config.toml
n_layer = 12
d_model = 320
n_head = 5
n_kv_head = 1
head_dim = 64
d_mlp = 832
vocab_size = 16384
activation = "swiglu"
norm = "rmsnorm"
norm_place = "pre"
norm_eps = 1e-05
positions = "rope"
rope_base = 1000000.0
rope_fraction = 1.0
qk_norm = false
attn_scale = 0.125
bias = "none"
tie_embeddings = false
parallel_block = false
init = "uniform"
init_std_qkv = 0.0309
init_std_o = 0.0
init_std_up = 0.0309
init_std_down = 0.0
optimizer = "muon_variant"
lr = 0.0101
beta1 = 0.95
weight_decay = 0.033
lr_head = 0.009
grad_clip = 2.0
warmup_steps = 200
schedule = "wsd"
decay_fraction = 0.741
decay_shape = "linear"
final_lr_fraction = 0.02
batch_tokens = 65536
seq_len = 512
doc_mask = false
train_tokens = 277400000
steps = 4233
dataset = "wikipedia_en"
Each number is 128 + 32 x the weight over its row's rms, rounded and kept within 0 to 255. Layers, rows and columns count from 0. Numbers have three digits each. The size before them is the row's rms in percent of the matrix's.

# up: layer 9 MLP up, 832x320, rms 0.112, rows 183-237, columns 80-159
# down: layer 9 MLP down (transposed), 832x320, rms 0.0404, rows 183-236, columns 80-159
# gate: layer 9 MLP gate, 832x320, rms 0.106, rows 184-237, columns 80-159
up183 101:158103114142115123148169168133074119157164144103123160141123143109130193080081072097119179127117121146135159142092115164129190113116143125169130140159096161111145142096099135101128153115151115125106136106135129106158109146130166125118101130
down183 101:121177153134105113138175090138059134161147146069121132138108138119124094159137145188117153085065136156106079139167128145093073140149092070133123137072090126154157170136172152093089138126145162123092117142096149154120152121138149165083154148
gate184 095:109118129111151106135095201111132148121088106139132146130134103096146081134120149117165106123157163142138172104124171122186102178159107135145149172071126125148118110096107097176138155107106124082134165160139126151124111136170154179166093134
up184 088:082123125134139170086109042164131117113080141090088131113141140078119125087111132127137081166147151185123125116100108104139172117130115139135072177079172106134105089121112112113094159121161074126076112125115107138151159144106123156101154141
down184 094:142099061148143127158129091067161185176106094134191163137161099151148154111165084144127126131111087067097098077151151106148194119074133109160151119073141137165092161083112154097136182144145132093077104097116193145089153102111151136145138078
gate185 096:149088153071122096144097112134118203129172077068119162149169132094108152153165146148137093088158157098164149131122170154081138140179144134138152124148130132130125165062112159142086177166068084118109183152131142086158135101094112103201080139
up185 090:107097122133162065117095108108089133148145122104103138114143180149066154121150119178158130048113190130138123175055136142078145079177114142155115090136162138117133153103134131079074177143109124097109107122133126105123109081076154093157120107
down185 091:105103152138138105084143128148185159125140113120120159146144158078120171142146124107169118156092090090135146124078080159091057197108149120115160108126131128129087102113166124142174159117122184139122170047113137123094152113111148063137115152
gate186 105:105107128131099117115119120103106071131090110135074147149183127119093117127154093187126095111132132174123135174159100171123176093194135124139057167131147087162159087153119114095084115116192188082170104167048112101163109133132107141175107171
up186 113:117104142137111147073071211151142098155165137125153100182134153115107081101128096212161102155126169163074083138087142147095136114116121152157063076176115103158174135113118102118126125155154149082134117097112129139056110096166145166110114165
down186 109:159154159203152058171148135137115124160140148113164145099177188148079099102119195137108138097161107179143162169113157089175141153118119121119125141136072148149153153124173051111077154147138119133071116095112137102085123163154181146135086132
gate187 101:116091172127128107143187126135115094145153070093158114062149135140122151103127120142131119177106092142093114153181142144114126111124133107029107114121140174165146113088121194151109150136099131182127166079180100127130066133136118166103104158
up187 104:065145154090154126101147117148084109173141137149148087128150097091030169143080160169141091142132121109093143128142130119153147126080153150147109123128172136142143105106188048163104126148160171139155109102124085151158156145093111201151116147
down187 109:095049138147160132104111140185111096120143123131097168105145149104124115170011108118115084129139119156112054114135138086134144134111178153138098131147146120131144131136126151138119065115122156181093082125132071123136156104186125130124145145
gate188 099:102103195126098124137167105107142124116141125129081157171082084141173150093053056112130127163126158087119112089108178098159133127136105169139060164120131151102159095126152126116169133119156123138096150157115114100190097097134128125142096148
up188 104:102081122105137185112178152169124151102161147099132129092124152194170140118091122134114130159190134155122085112105079135167155121158115119125154087154161105152136120101125092088075184152140102125183116141109131146098099162125182117111164140
down188 103:109126130126092171131129140211143081186156119115119180125168130134167117108100115132146149157086082166150073114082132112157085111105123147154130073147141095123136135107152128128122155123205126163078109139163087179116090134091080164134151123
gate189 101:120103146119128095116100114080112116130070131136127169117132117112100168118115093076079136120142157135111108137099165115123129089131128083164148107137138145155135074153098120120121101124117116117055164119079104081169117120134083140132178105
up189 105:117145163142104097097128141089116123137197163126121213111178113158138102128134131127079144109142151117185100089148140118116119153135131081124050109134069123159113127138132095155123187096042131107086180128164132136122135123116130187087147168
down189 100:160098108166144160093127112089128086134134105152123144151092136136126157133155113113093150133123155108168163122143130139134138118119144066106041167131123093146097080120155200133112127100130129088137144176176089125152088133142152126114125102
gate190 108:130159085144075169179094087087138103139153102082127150141154094118092130135100146124119065059084157116138140157114133124159089147140128087137163125168117152155110182135119136130154117115165075143146134046231173165164147063119161137179144166
up190 110:119075079118145184093106088166102077186133074168130201134094153153097174108163082125114142177163097111146116118072175122055118125136172146168088146138124069083085157151158113132132129149105113104110153076135127120201115091130123099107172142
down190 109:190055102175100097127107112148074148143122132110149100111122127104116135105141077146131083087114160127080097080066207137195139185142133106202168100101133079107091147103130110123108142035099146180197185106170109118152196149129126150091073180
gate191 101:108097142136179138182179153144167199081097103139156141185087132123097125124116161157153126124158165160105152090143155127149130110113156074142098188119133214118193082186108155065121072161066165165136113108174141175097053112127134090139101098
up191 102:140129155124144121107076151135217089116135128127131146146129127118120101156073150152133187164162160096181162093101083160148113088088089111144129158115118160179110169167135171100122097113176136132145209100099098170174137086095153131114140123
down191 103:133059100184183103123122147104126093127124161157108163112074150121147109125159095185156147149149097164097113143095109172143164189081109090150144148131140100173070126158120104128138127064133118178126180104125105113092105131083148156148196131
gate192 102:135142118103137128078094178177052060097073137135111158153136140168122178183118142085201103125165158087127103187159114117106102095116107097123114127089178128104140101100149140153122174185102148114133078135150113097163157137116139190145110146
up192 099:089184160114130156173152106152128124103080113142123187114090100102159088144134142106115102159152146083095068121174138158090105060117135043157116073139174152063122089128127130159178159164139176119153077094142109126117168130124097164145132143
down192 100:147087127143151076135150110081106148168107125128134049117139193171174117119116127096144123128138140170060209124139198095108137122182130193149115128121058114110151195131143082150084113088151112117158140112126111145120105206116083127154140110
gate193 102:128169135127107155143080193136064099148173162094133168136171176121110170153138117126065093061123185094148191096154161099147115071152141119136166157149157131117117148128131074178171162114102122145110118070132134172093117104137184139056115125
up193 100:125161164112129163153159090128076155135164060142167097088134123168113084107134082128205149143124156150130127117085145075127165112167142068181128111086155147087111149121142154163128167111113096116138157164118059109118177152167111114139082127
down193 102:137116126126085151099115166111138152125139122143191116152110130094192187062131154121139103149155151143112144082115140120112121095179139097162125023145176129144117179131081116120164194101124116065127122144127197143104133180148129143092130091
gate194 107:127126154172121167092133126156155099152143116207171106087164109131109075144108146131109138156172112128153109175150101148148141129117107084073111104132059117139166108135071186093076154137111146139099093200100122184073122103137175115150140087
up194 107:084067184161161123125086194184175104087115060170135077028119149128127151096119155219110183114164089141060066125124154119140101156064158123095092143129138136108154143187209151133162138141161196105116100132138152151085120136132152125151125093
down194 105:147138145127110158122146176146119165129152170131155111118190159100108159155089067230161083109087104139117127136141144208116074113099069146046055095132071119126097147189124065118110146131121054137172080128075091126128160135145157124126116099
gate195 099:101099195166140170190129069066193141070073171172151165188150024082140075126163124135184110142118129161169152060089152118072120078123113095148077124125119202087130136105111134113092142142073079130134121106071122134150138094163097144109152118
up195 100:140121110138140090165192130138138123128090090121067126132135148116104086097090134097174161124118110166132125129130134170227159154121145140138119138132173098091132133170099146062128110107096120160081197067125175134127160164181126106067136133
down195 098:131104139111157113088129141083107124124164123095111079143148098060098114104124100108082144141159169079123125102177166110145107070128172186139146137152116109135099154144152111053131110099114117077118153112138116096131110174085134163142100062
gate196 100:141185214126118166073173141171063201119131166134094186095122128097102152145125113126139119126169125115092126177175082124124142128099155082105094148086120068188095132131109107101131169132140195091127142124101159098124176134114109144136126157
up196 096:085026108146101110141135091132143041062066090120151122094063102120184152141141147085100132095128166096155125079086119161152143132125134099086149087147091118120130163126122113142138149086141124197092162100129104178128137122137146148162112121
down196 100:130087158133117141091106100070154123127135165143142078100109201122105119117121123056158145072177123100058181081204184080137101101118173105132135103113189138125093154080139052128150139151111170115066104140066178179126073110143127102143135094
gate197 091:131142117118104076157142150137108109137184133110070055117090140104153143104100180108101149153143127091183161162152150135121158135126119173123132095121122131127128116169085076147128128087095051086092080138151126094161097114099127114147130150
up197 094:101164124132148077130116136155124132213117101075132105149089104186132121128155121122106083136117146169216115111140109090089166161105149109136158202079130169093131075179104164139160069096131073197133107163153064193140111150148103132118072096
down197 094:150086120075134094118175206138115176085129075191102131089132122107118107146116151108124123134108171142157187081134162153021194114164101133115166168175057142084122099129108067156142134155145127130156139116172155106102193232119109057119113097
gate198 099:118152122109120121142175181147138057138165173158155132163177164187094194111119115166145174146134080173115137144111107146097112139124131144125114157111127134111106105112140116129110192210119115130118144130140162187161166154172122157098122119
up198 100:144155105084125157161122134150092123058136088149150095122105119110106071157092120169153103084196157112109107120118062153120153158134160116095096162102155110138139124150108116144090085066144164105158127128107125149101110115166123133143115187
down198 099:170124131091190179143128155129096183145139082067092146127096152114133141142146151117117127141170150106119148146094115105072151116149157080114149141104077117118148159209121102172094093153175101137107176133136095106106119154088168145128146171
gate199 086:156116124070139158164155149172139110133104121118096081111126140156087167134160089099211157078156128148136099131114150136081133164125103142165127096100129135113102142168156127139136101102102113159115147042121102166152106109167135076142139102
up199 095:125146118119126114066194114171162168133115173170104122086142101172178104156112092135099096133163141162152139144153174133099110138119120130146122127131126098117113102119122139100096131136181187136120126132194138152109100136110170099050103149
down199 101:176118142107079136124098139069105112154130110103130149137088163116111133121183175079068141133068151088130142152119131153063135124146139105122079123168113218083174138085073112161101143097070136101131138135074151187160140117087061148135089089
gate200 098:115160151161124142137131163148128074147104122083124133096163135159133117081099118123135063126187122143083095183124102138132128136154114117097135092119162101189098160149156099135075195121149182159100134145125137151113162160101153100168082110
up200 098:090141094067066146154029156107125152141174130138085183167143138107121111076092167125107199116149043080149067135082125076095139109044097134105157136116090182125042120116138100146101115181136133201117201120089115116149153122148136167134144142
down200 096:125085099101103116194107125144126096141184165133181126160125187108108131150122169141126088153113103123170120125138137114052138123119139124126165155114115129132076127145130128161049109117124115131141085133125126100134143150187124141103125099
gate201 096:081130141109159084095168118123114167174092214162161169130157147107166149092155128211161123180087170163058090106086097125127110135156112127121124104139149076115129137100088141121164121118117156080074203145112118124139044115126099076169141086
up201 100:137095155098167191059153126097144107120120135146068122102085122108096129121112095088116076125122119138135109175077121138076094179102110129087147140112141154101141144109122129112109161113175052075169183144096123158157140124103098159086106131
down201 100:153147127079171147113129097081085082101084152141123153113091084146100095153150097148128157126119115119143196171122149147185110188221157175076151093105156151138128161085097128115125188064197108134127112157115131119130142173142135144159164117
gate202 095:105081126112162101088155122087098134107132195148092120140064090157163135105156119086109173114150179135092125080161118098075158148057105120121124111130127157103134101127154139083177132147136105075118109148066098100140205179145116156135136096
up202 093:022074109071154111128173136189096130135073141144130085117123177163135153097118148103142082126131148082099096086041116143164137110131166116135078131062134134123141133107130081114111129122109173123097153131166177080102149128094160100121068149
down202 093:190203159114107179144060098077141166119073123118137121176148097093128150128117148189136163121124117141128109158119080150098122152124140094058137096181109099179149141147193148159148083112121099126121098150134148115082125137093133154152133126
gate203 095:165102189137145099059107140102212173122121211084192093136153087130148103149160179121143177143127162132145073136163097104096034063110121119122139101152100102126131121145169154102132121150186123154179071184159187174149106174191131164146102149
up203 098:103138122088130125143128140122171081162174086110117104087190084052105184131172084142158153061194092123174110122112135097088153130159153114129127087154102125124139153126094112123161120137097083153144162166132104149074181176112123074056171161
down203 098:115123167058166186117183112104091116149117130127107092122125130186018136109107109123194091143095097152162147121097121119094109122141146067100146151181121173126129135081083112144083123218129168111152129154157138046198148096113097094105096058
gate204 102:117164174064172229167135167122146125090156146142153162134093174092124090110132093151089097083035142170190090125142115147125116086181108190151110165043165085129143063101104106132094150134149112145137113065114144204157092153143141119164150108
up204 103:091106090119150124144158138122073189118112110139099171149156196076118112146090103072137087136101080084122116154083077140151137180077095104115184098140124109146126106043123115153117092079168155147091102151126136072145078172131077136127172185
down204 101:087048143113098127178136143099154158126101114047116116151126173152084184099146090120152186141069132138128160131116077114121124151099137180124143136101114132127174082145128173143125149133119120145155079124125117099173162072069085148155079096
gate205 102:117099130174170183163143133157177079147146155113131122135135098052087072115131158140114192161148147170145098133158179144182173146120149120136163119111149132140104130068130088127192131104090167128120110137110156176100188121094144149201123109
up205 101:173114136108150121159146147134147126128146109135127158149119112140126151079126197128137158135086139162112168139123088132097096164091099145074142154127175128176104163140097144148132122114146169102142076143093136176113129100158157134155132134
down205 103:132154086111087143116134143136144101140135134078173113133136109147101110128127074031140079109160192153137059121142141112116125136110136161189130111186148150118115148121118138141143138107120092144138134115177115092186154149058073144133138136
gate206 093:125193138124139167097127121120146150159142057116133145134065153151055128124140150165128125120147164182165132158189086175137120137181157171155074161152055152128078109138126174161122076141082109126088115104161124160166126160146085101090067159
up206 096:151138098108116128113134113096101116150170119103131075118102133088117041137167139127193155159063207154124114179145084112185079141173110139124130156042145129153127138122097132103121119121133122153138087080158132184127134156169124141153209063
down206 096:150109183126165104167118146125164130080154181142108098104104092080155053123177087137183147178126178130175103096122135126088098162161107110104112112120187073154065127082110203103103101067122130120117088149172117169123117085122110105152171187
gate207 103:109106176119109162137186089145149109121104134117107125120095121088114166156116150186101107099079165107145138150152106153160167111118166123121123081128106099148109192072135168126160101159136152173114062108174157131113081168190139200094176155
up207 100:087089139156104073127150151155171131088159079161112173153123100081124095080131128136199124174135149085161151153162120137090118130121119081188111134106121066163127086150094111064136130163122150123118122094080084113104141102116165145096141128
down207 100:065169123129132135189138233169149149136139115135172133110159168123066159120100153119066090094094140125184146127113146113151176206124164154133130136111069063189168105167098138126124146156110092138118096091093107144131166168195161088168143141
gate208 107:141137166146197157102121069149128096113100105105120125141185130154132152098114118075126099120106087117111145136194150122128109138117099140110080137089139096108091172100139135077143161124097116216073129083148151171165126148129066098106167139
up208 115:168153173102163069116141093108170092183139135146196121107194168135124068070109133094131097187106124149082152124126145124104160172104101163115114070129160062135063174095100098112173088112104126149146100165174122041072091112119077159152194144
down208 113:115140124115124127149095108131158057175170124098134120151161104132161120152103155108119091126040150171103194123127159125162136127094108131091139120173133115144096174119139132124118065042138142134129131102150133161111119135126134192106090157
gate209 097:154114122154130101139140120127156099149145147172118070116169117113139106156137182092158159139165097091127129122175136113172135108160141176169153068127157134123139137101213109156132126042084122145129142114104068133124119152136061192104124171
up209 097:123123102165089139119149095116140158122107179143153140152112219118125103094108132114126086162137104089132157172095094173162103129171107133139164125148119106193145132070133116172112087129088131156197186192185179125092159125187127097128121130
down209 097:120088089076123065123050223119140107156159177110121086115139147141124096111129082150164149135091218107116103112107103130133084113201092135125158155124143138109137149135108101183134094116111146141101183153119134146105100123088105147114152161
gate210 096:170085090081157192152120091103129103156127122175134133135077079102127106087099146090145136165120144093152082141228087182117163126166112137117102067101124133147158098091138128158156072190099087134098164095127108113132105087094124156086142068
up210 092:109136189107172069090105126117190128123120142126106162079067122139169130173146139125170134111136128137095124141168140124163059117158171120159118124097101159080143126151077065078120087122156103124129134086151179127140203135213124120145091137
down210 095:214134071126115094082107132143138183183160095135119123150139151121133149153152146129144143108125083148170153047121142152145136164143105097114115045124144109153146158166170181074177113080131142140140107115110132126117089067111117106112155101
gate211 102:142078117077158141093147123175136087187096086124155135116092144198144113089133139117143146144087107107115124139121116122120151116130136162133108139129185104104143124091081125098125150164114121073139104082145108147105133111140151091137140130
up211 098:104162170126083108055134139138149113200132085112141135120086065173144195110109114141121103135102048146116098128082089132142166148106126131144132147188150093131104096093138111149087150168159108154176131078131121183074127128174119104125108130
down211 097:153140150149100094096056106090181127170066058165086166111100133158131099116156125154130133073122049127130110106152107115101142117144163207098117156136152109130158162110105111156089140124151131135128114132107155123092169182124072120122150169
gate212 104:180145127059098121127189108146145108125104035121109140144183160117188147123161147129135127110174108145133154104164168123114169134142125092049140116154170124144196191168151101085094189128112204131146135161179170160054130111124041120120136171
up212 101:118149128135133166072110119145128098144099105138178114150137142176109133139112162095164166202137111144135120148107064162099165121147097150074131140177123141200102121110110145171187115148107158183159139084134115141124116098098057133137123148
down212 100:157165044116105173111139115086118197093111081179129140167121102176149206127116082099160137150146195112145093096150111119150152051101100069134119085161153138141103126176122131136137154172118149106170104102117195124145102152096120127112143069
gate213 099:111173120046157163104156089143136127131148108110127185152185147079102124118131150101102130098144166132120123188150113162112146141104084199105110089144117121137139129175177157093129160141143103111100164141120122127041133101125151126105142113
up213 101:088114154155093126131093155134127137114145116070064106141136133100104108172051060154121187094154102101142113167119109151143105083122088161161076157147114140100125148097179130076104124148134097136114088194136089165157152158171126128111142133
down213 102:147136150169122127130095123146150210176150091115085159184126121091095186144212124161122125113132114149135116078180148149105081172134148175139105175100135101090121098141121136135142106176093105109044148190165088139103069131111125092197151124
gate214 108:153117114117104129104128104181169092170185100048091132115153099166094133141100137149167164056207154103102120090170054153158143162043112165163138118075130114062133177086135132103145143119118097170125128153168112147138117100035167146127142121
up214 101:147130162136137107081092093147164157165141161146122133117062109125167107121059124109188162157141152111097144110128132121141074135143122127161113179083151106133092194142097103130133121139189117175136115162136110144067114188113145082173151139
down214 102:151166135092134183076079139120190190106179125171151128125110105153165167132072065095159108100117049100114131174146155104119101121070054050163131180137094146078090141127134150110130119143093113115160078161101163148119103139157119166090094113
gate215 097:125098131123118132140170163126118145128091149100104120147140129136137112153179186127077150131104125078169184155162186100149161175129137096117107086144117129149085144049118144172157109071130135152148163090126210118097085130075142079132130132
up215 107:114160132120131117114137132159077187102132142160123146165147122132122104113123111124115186122105121144127171116142135194108152149200147116209156108113125150131162115087127114157134117147117080152109159177091151146071139145178100144081166082
down215 104:181141177137129143143151092122194104130115116140101128148131125122145128131177173085126135167167127096122084116127140136101173167167138117106090157169152120114142099166064136120126089147126098091105103125136112144126146127070081151151134152
gate216 096:138110101152046171176109140128102110102139126100120118161131140123142096084160140127224124127099183167121119149119136126151107134089107137101107178155113148114143109086081118165155123136109128105083103127122169149113137132072099115141176141
up216 097:119108136152223109106100142106075145098081138194145116154115165099120125046141152204129085129081212144204124131086126106118123126154093139186134136116148163125080159127130120152138101104156138111152140141150144092150138114079122156120042079
down216 098:068161116139071022158081108154136100116143095087186106114165123128139088171103126105107141134120192119119099139134152138040158071118106144090160138116117155159062131215112128141138140128109084140121084154152144142116150069095088119157179117
gate217 097:104177117114068082178097127179159211196125148151114161149095124108113133098187113147091154088134102126144129120135176118116101122109113112087169104115149130142121137079139175116179159166090115132147105112109116166131085098095112108102086107
up217 101:127157094136161103162101111113131151103133162145122129143146131119137111131151120130100106156115049101184118132152111171132097084113066114156110091208101166109169141126156140124145110162107140124127124085117072134109062129093098094152126116
down217 102:133097128126116143138146063168167053165101080089115112064125102126115065137139095144082113132155119142144170113110112093080176127128093149153025090127130112198065155207113133073138160103157119116163131159185102131167150061111121130162077126
gate218 097:163137150115091103153142127131091096113127154126077107149085112177107156081138129114134119135097116129111110114188138150143130128070115074142116134132211158169102186085130109131162160114204085174154171102090126166079192093067141170144137127
up218 098:096141123160082164135138119121133181165060147099189155146145074135186111128109102072096078132143148109136125092154093098083057123041159166104176077076130134083134056067154069135125116121096135094121175144166068135129103113124126094111109125
down218 100:138121116106091146102161081188079118149155134104133147128150165181075127087151187152073125112130119066202105145027145131060122126180074106173172095130153085147114135110146127155149154112126133167076116102155182139100122146124072114134105144
gate219 095:086129141138116078103097184067122122021071124162145147097126136091163144111106033147190095063083157146177109139096083179158113050143121172080146135098156118140119147093099131120111143171094089159109164074143133121166129109140158136144141203
up219 103:109103149161148178176095128077139150111136119176135129131159150086109126063152093189117114164098144129111107153075070181172124107095135140140131155095165100108150142107130074132109162170096121119143119163138097176139068113135106124142090161
down219 103:078140123139137144093194123090144057136129159120153134128128137195108168141119067170151155115123124125097145119189117129079096102093103121085156117090122108113163239163170117125076111197129152142143105158146140202143048180136114153176083067
gate220 102:157118136156141112162162102081115113140106120142109150148093081096141149087067123147120059099115183154148115123089092112089121106127115107118128050103157154137116094158117094180182124105171141123084120133092091149142173156150083153078149115
up220 108:106047129113103120196125114131062167103125070130068159137146095116107105098104165117127118090124105156081142103141114150126134079115128071198109150091151175134136139115090111145211140150145111084113175120111177087047117159175105156123049162
down220 103:061130168132150076126136109134079163103102151181165150173151159092133115069100144149098111128091125138200155082150134139169142110109108127099124165133116142105092128168119111186139153120174109141130140157166145222082069154116089145187180161
gate221 093:093141113160122151102112136134116114112099113132117116162094079152059145143127076144121142102165121166170158111139083127154141126197114083081147139126132137118146135152094152172137089142109161119160105060106165137088108116146136134122107143
up221 093:071168090119168134059172189161117133154119142099121107125135150098140104147112155120151075154065144171147143188155099128150110129106126134114190110130127168123125161155121075108132196115132132176141149091138157115125114108120111184153134128
down221 093:175146138119111110108174120111099150126183108149120125122165145138090224137142147165136124114199143163133108110110129157151174151108121157149157149148199171165138157063113128166140159096088151164140124111127129153142104147134104091102129129
gate222 107:166087121177094142174062143152167134126072132139134186164125140158114134163135139132130128110199120125101072089139093189118095120114037156116130115192143173113126109109142116068171122116102075182198117076119162144115147110131119102122092140
up222 106:110179129086159141134060114108080054107106144139125125102188218063106119121132138097105053100146094121129124087175158139135154117132140117127156104093145159147130097160119132176144121094138160103157182091128121105089222208133136147132113075
down222 102:049133098114092136143144131176128058065137105120097088064099168088113122191128089093126106168120130123120082131122087165099130170145148125159136099089172176125135080106111164108072121168101145125161143116086207087149107134085134107115147144
gate223 095:103139112134128088074126145161091111115085109111182105150142166123128136105193109135128127112079182079102159169110098170109114101136041142108136118125097179135118118157153132122171171133127148087167108136143117120164115154067108127109171122
up223 099:116122151138161105181140136115180148117155098094105070116129147145180161138134156144158131114063159142116150124116120133189090185165057097111155074145118164136177075190130122176145147202120145113117113105136169059155123102100058143102165171
down223 095:150124141181128090152192091127161093081075134086182108142141137166124136124133099106165113162170169137088179128167158100186148072186134150111153202163161154132172117076107186072130137170158145079076146121155160075086134129150084171137116135
gate224 104:113144092146113117122140108105090128132110091125145179124117219146116137132103121070100117129139137138164113115172147073110087080184096124111125060046143112164160056181161126158128134108123091167125157169116079091177127056096147165135079110
up224 109:156127175129136121131149135109105132156107119106072099164164108103154090108187142099113097126130136137160165104131092133135112114089011134109113083114129131120093109157107087155137101103125136142106125151142142083093124122136214146145104102
down224 105:151114142102067094116109133122122138200086117151158133134153135086151108126137134104088070105142109122115156185160101134076139124102074098208102131126138123088110143132085128129135179136127159159160063141094108110129078107110178122093136106
gate225 094:110075155112137106142123125150132099152147128116091127108139101099177119119142151171126124169135086116095136150102130136080127164126111092110123129147101175165126146020095155106162077160081171147120124142100073058125183113138110173098119132
up225 097:128080151129124092105149140136101087104157132155162126066096109121126171165107172120090128082127112053170158165146119180156105074140104107144048072104113114141130176102064145112223128103129168124150115143111098118168074172125129089134140116
down225 094:185101140127109092107104146119154074086174120150078113126099129166087166136063137066185150146138177138112158143123111100132104126101167163117136117137157131189124120170152136152088190099121092076134091138110115151138171224150174122192120159
gate226 088:111152117037158183107172139149136130139103133143065121125122095142163161115072135126121172108171145172132139135093139161095138093120144103110099128164104101130124139100153119096154085189130124165106116115178113174114132150132088131144114194
up226 091:120097119159104098200117087128123110170137134169153178073054112131111124092123174125162105143151084177113118083108143078128150144135130186123142177175138086097106159185162194128144091138069097129117095101075132157103139131099126097164205109
down226 095:188119079188124192246089123096156101085121113149119158206114156123156176093081128087115206177171155090139137122117171158153058140106096117126135188125095156127164142141119145174089136071115141065111138135153100136108129072090135126114141101
gate227 102:092096075153108140141086134051151100114188122141144133136134120127139113137127090103102200114116136111075157182125130162152120170126069090126077122128130047109144124157153155110098153082192157098181139123099142066173146154108163126120210131
up227 105:123077110149140101137130089111142091156093103129175144088066131126138090120175107091160152130156202114189128176147156128153165112180124135161149128095142109160149179106114122144151116137145114131139139103149140082157148155110097148177113150
down227 099:168132131126171128084143066155100127094130120124130120090114078134143072173078156133149133133156178132109180156128095166081119126136171172139105127143132104199110106152126160116154100131127102103142224096210154147132114162121059154171141119
gate228 099:058114147066069119157175205160072129131114115173161124133169137135122149143132209090142125127159135132121137107134110217153159119182084110145171090112145108136131079049203133128132109129079198152097143113169114072117100110104121186090072128
up228 103:128092096124123100104087157123147080105157115209183112148111157116096133180074162177159139057068076116181100112123107093165086038137108117099164131126115184105163127113201115117170114127190210149144087117160158141125084139138131208125127113
down228 100:146160143141149161190080103134102160147113088132137072139140115105209135120109134123082108162129091082092153127098086137135141123120040139121138110117169168130165118133159194122149114136158123080118094214124156164077193100086089124166139139
gate229 103:138120142105126099188142117110181106125125120151143158142100149162121112088155157054072112147101104164117138106101162137160126160092121058123111129113174100092105162165074186183071123137161156129093070125160194152089126081132113116170091124
up229 106:128179174133139172126152169085141110138145156071075125151146137059127114169107135185163073123106103180139074135158141212176103149099122146133126176139158129151116099103151085169147097178175140139145099106096143165117123151177164192113128101
down229 108:116137158088077103124145191101160127111156153190148132120125134112113154146129125132136092138180094151201101116131141120104127153102165088121104126150129102147121121070167094148103123154129154124168113149098111151149161120121074129128143148
gate230 102:180126130072157152142109096150055158128102145151140177083087129119100072047187106126134140149124135142165115163123090152159163127097094113146162070120100078149142125135127133082151152148132149141111198180103080144123083084117077123092084184
up230 104:146076103137170173182079162142138136124053091067151161182102159086133146165170143128112116128084148109101115103121137128136138085159184182120112147157142093124130125157085149146128150110136138108194191071135144144144105138072126156130114146
down230 099:167116173094135083105126109114181173128181151105097102175084115162091143188187150081132114110150150176159144128130110118130111113124118132187151161130147101156107160078129119063142137206112078076133154079097148011084149140117108130151191097
gate231 092:107110124169129146165120177134109175082151142111128130085111129154198215111124163104113141117119083087120107115179121109137114135144139156079189047102125164135064113142156101104116146133121117093084072134146081170118098109069095108121103141
up231 099:144125162178052174091142087104100060159153136156126148088171101082097126160114110142143080157152077157132175104158159058115113136127124096104141189083080146119141109130137181086082127140048144134167111067127070139157111097100119132143156139
down231 097:137160155083101111137153170136141136148113150154096165133105133105109114148173101128106115175122182102086090183163153139141082179117146156149121247123108122105128137073125074101114158014153134140150177093156149126117088101060103116089159126
gate232 099:182128127119133127186139140140160098164142078184120130158082101128062155084164150118105160154086143102142178199120148142139125122148091111161135140151149145089077088171099094128119193100162154129153115122074156183143142143103095124132095144
up232 102:150127120156142084162153146142110129141155112090116124097114139144099116151133121067168169121099158113121152100106051145104149058113177151158105090150176141209158153098155130152155125122117143060112130123106150092163148065178148128118144121
down232 099:166112113138141114106169138105139146157111098166071180131113090109184127130088117107087109175139124110119114171134132081150138075196125146113184156128120173151117198143139113145036125128149129109112073160120092181112169135116106088123157144
gate233 097:175142152151134132059100159133108175102144114104094144142193124042077141139068112135133082053177183164127113135106142133112154112210105180123115089171130106105127113148128148136083141131051128144153180144136118105124146143074109154147151126
up233 104:115075111093128125155123127155123100164127166193121098124113087160167117148121144142060219120165109135154167073116102132079164138143098152138115150108106119107186140110091070125122153093103158134103121149109171118149145155121190090119165167
down233 099:149130105144213130145169097129118097135102095118110155126144137159096096104221158162119124121105128111123152132115100105143131118101132195180186153153130178095154102183142134090171107152085135164116148131158163119110172109133170144128044138
gate234 100:127105179117132087125113109112103100094139111139119182159077152163109135148186084192121155102136143126132104179096130134113146129116143145148170130080169161070185068137111160125165162102114183076118134136177139109110158175138100190103076164
up234 104:063125113129144056202162129095078131123150166119159123152159142106079145148142137131118125112153101112095149128161162091162144135124115142124179070174111164112142149137128176142067161102153150137198112078165117184125129189140166133169121133
down234 103:145092160146109125159122158094131071128169093142105094164159139141107158161121113127133107135107120116129169112131187148152107092105107114132096139175119152138138110126109138107054120104107130108099106195154130152172159131151121156139149103
gate235 096:110095092179147064091155074101156142171100065160114176148129131098152121150121161150146107102145127099157151079203151127135145080137053138103084095114112152139156163107160185161133143174071094143141172074190176120166105064094153105123078134
up235 100:118064078050159096174146113075076118106079174101055076124145158131092089133131055118096184148087170125108120173143130116158126124138130100146126128076115185065141085179148120156149141068169221145128119032142082114134154140159172140132197096
down235 100:116076085085096171171075165162133125162055145120113107165108108122108154131173123089114135060108151083175116147125100129173161135091100102042188159087154107113132103103130126172117134147082150158175063125166144120113127174163146082136117149
gate236 096:094168171140185139054104136153168153152132144088132093092166108126169133101145174086104187100099158120139162110175080147106083138143072099122187142163173132104162133102061188090131145107146137165123131165116170132127143152060114166133151137
up236 098:139133106112168173156101115076130149089134178134153073093094112135180158081120138126115072097092156161077133163079112145117130178178109102145130112092109159077150142102161127189064148173114146163104127125114191118160120120148126114118127096
down236 098:152141087148040112158172174117149134109137111136141165157117150141202157081145179114098104116133168103126184195175103180103101133143115150076132175133155111127152133130097200100108098146106168147079102164172096163105090160186159158126069137
gate237 104:154063143137101159144143116118105154094114135160092056103134170071138126091157157158116084120133118143107122119099130107161100104125089051080111176058159134144143142116141189150159154144091136092159165116138157149110095118126124151153122176
up237 099:158100126132180103112123129140160183127148104147075074067130149087124119118165141135123128140118111118071099092138164154133216090141124167112101092137111156132101124120152082113085153135103101107075100132096137066142157136172116132164155189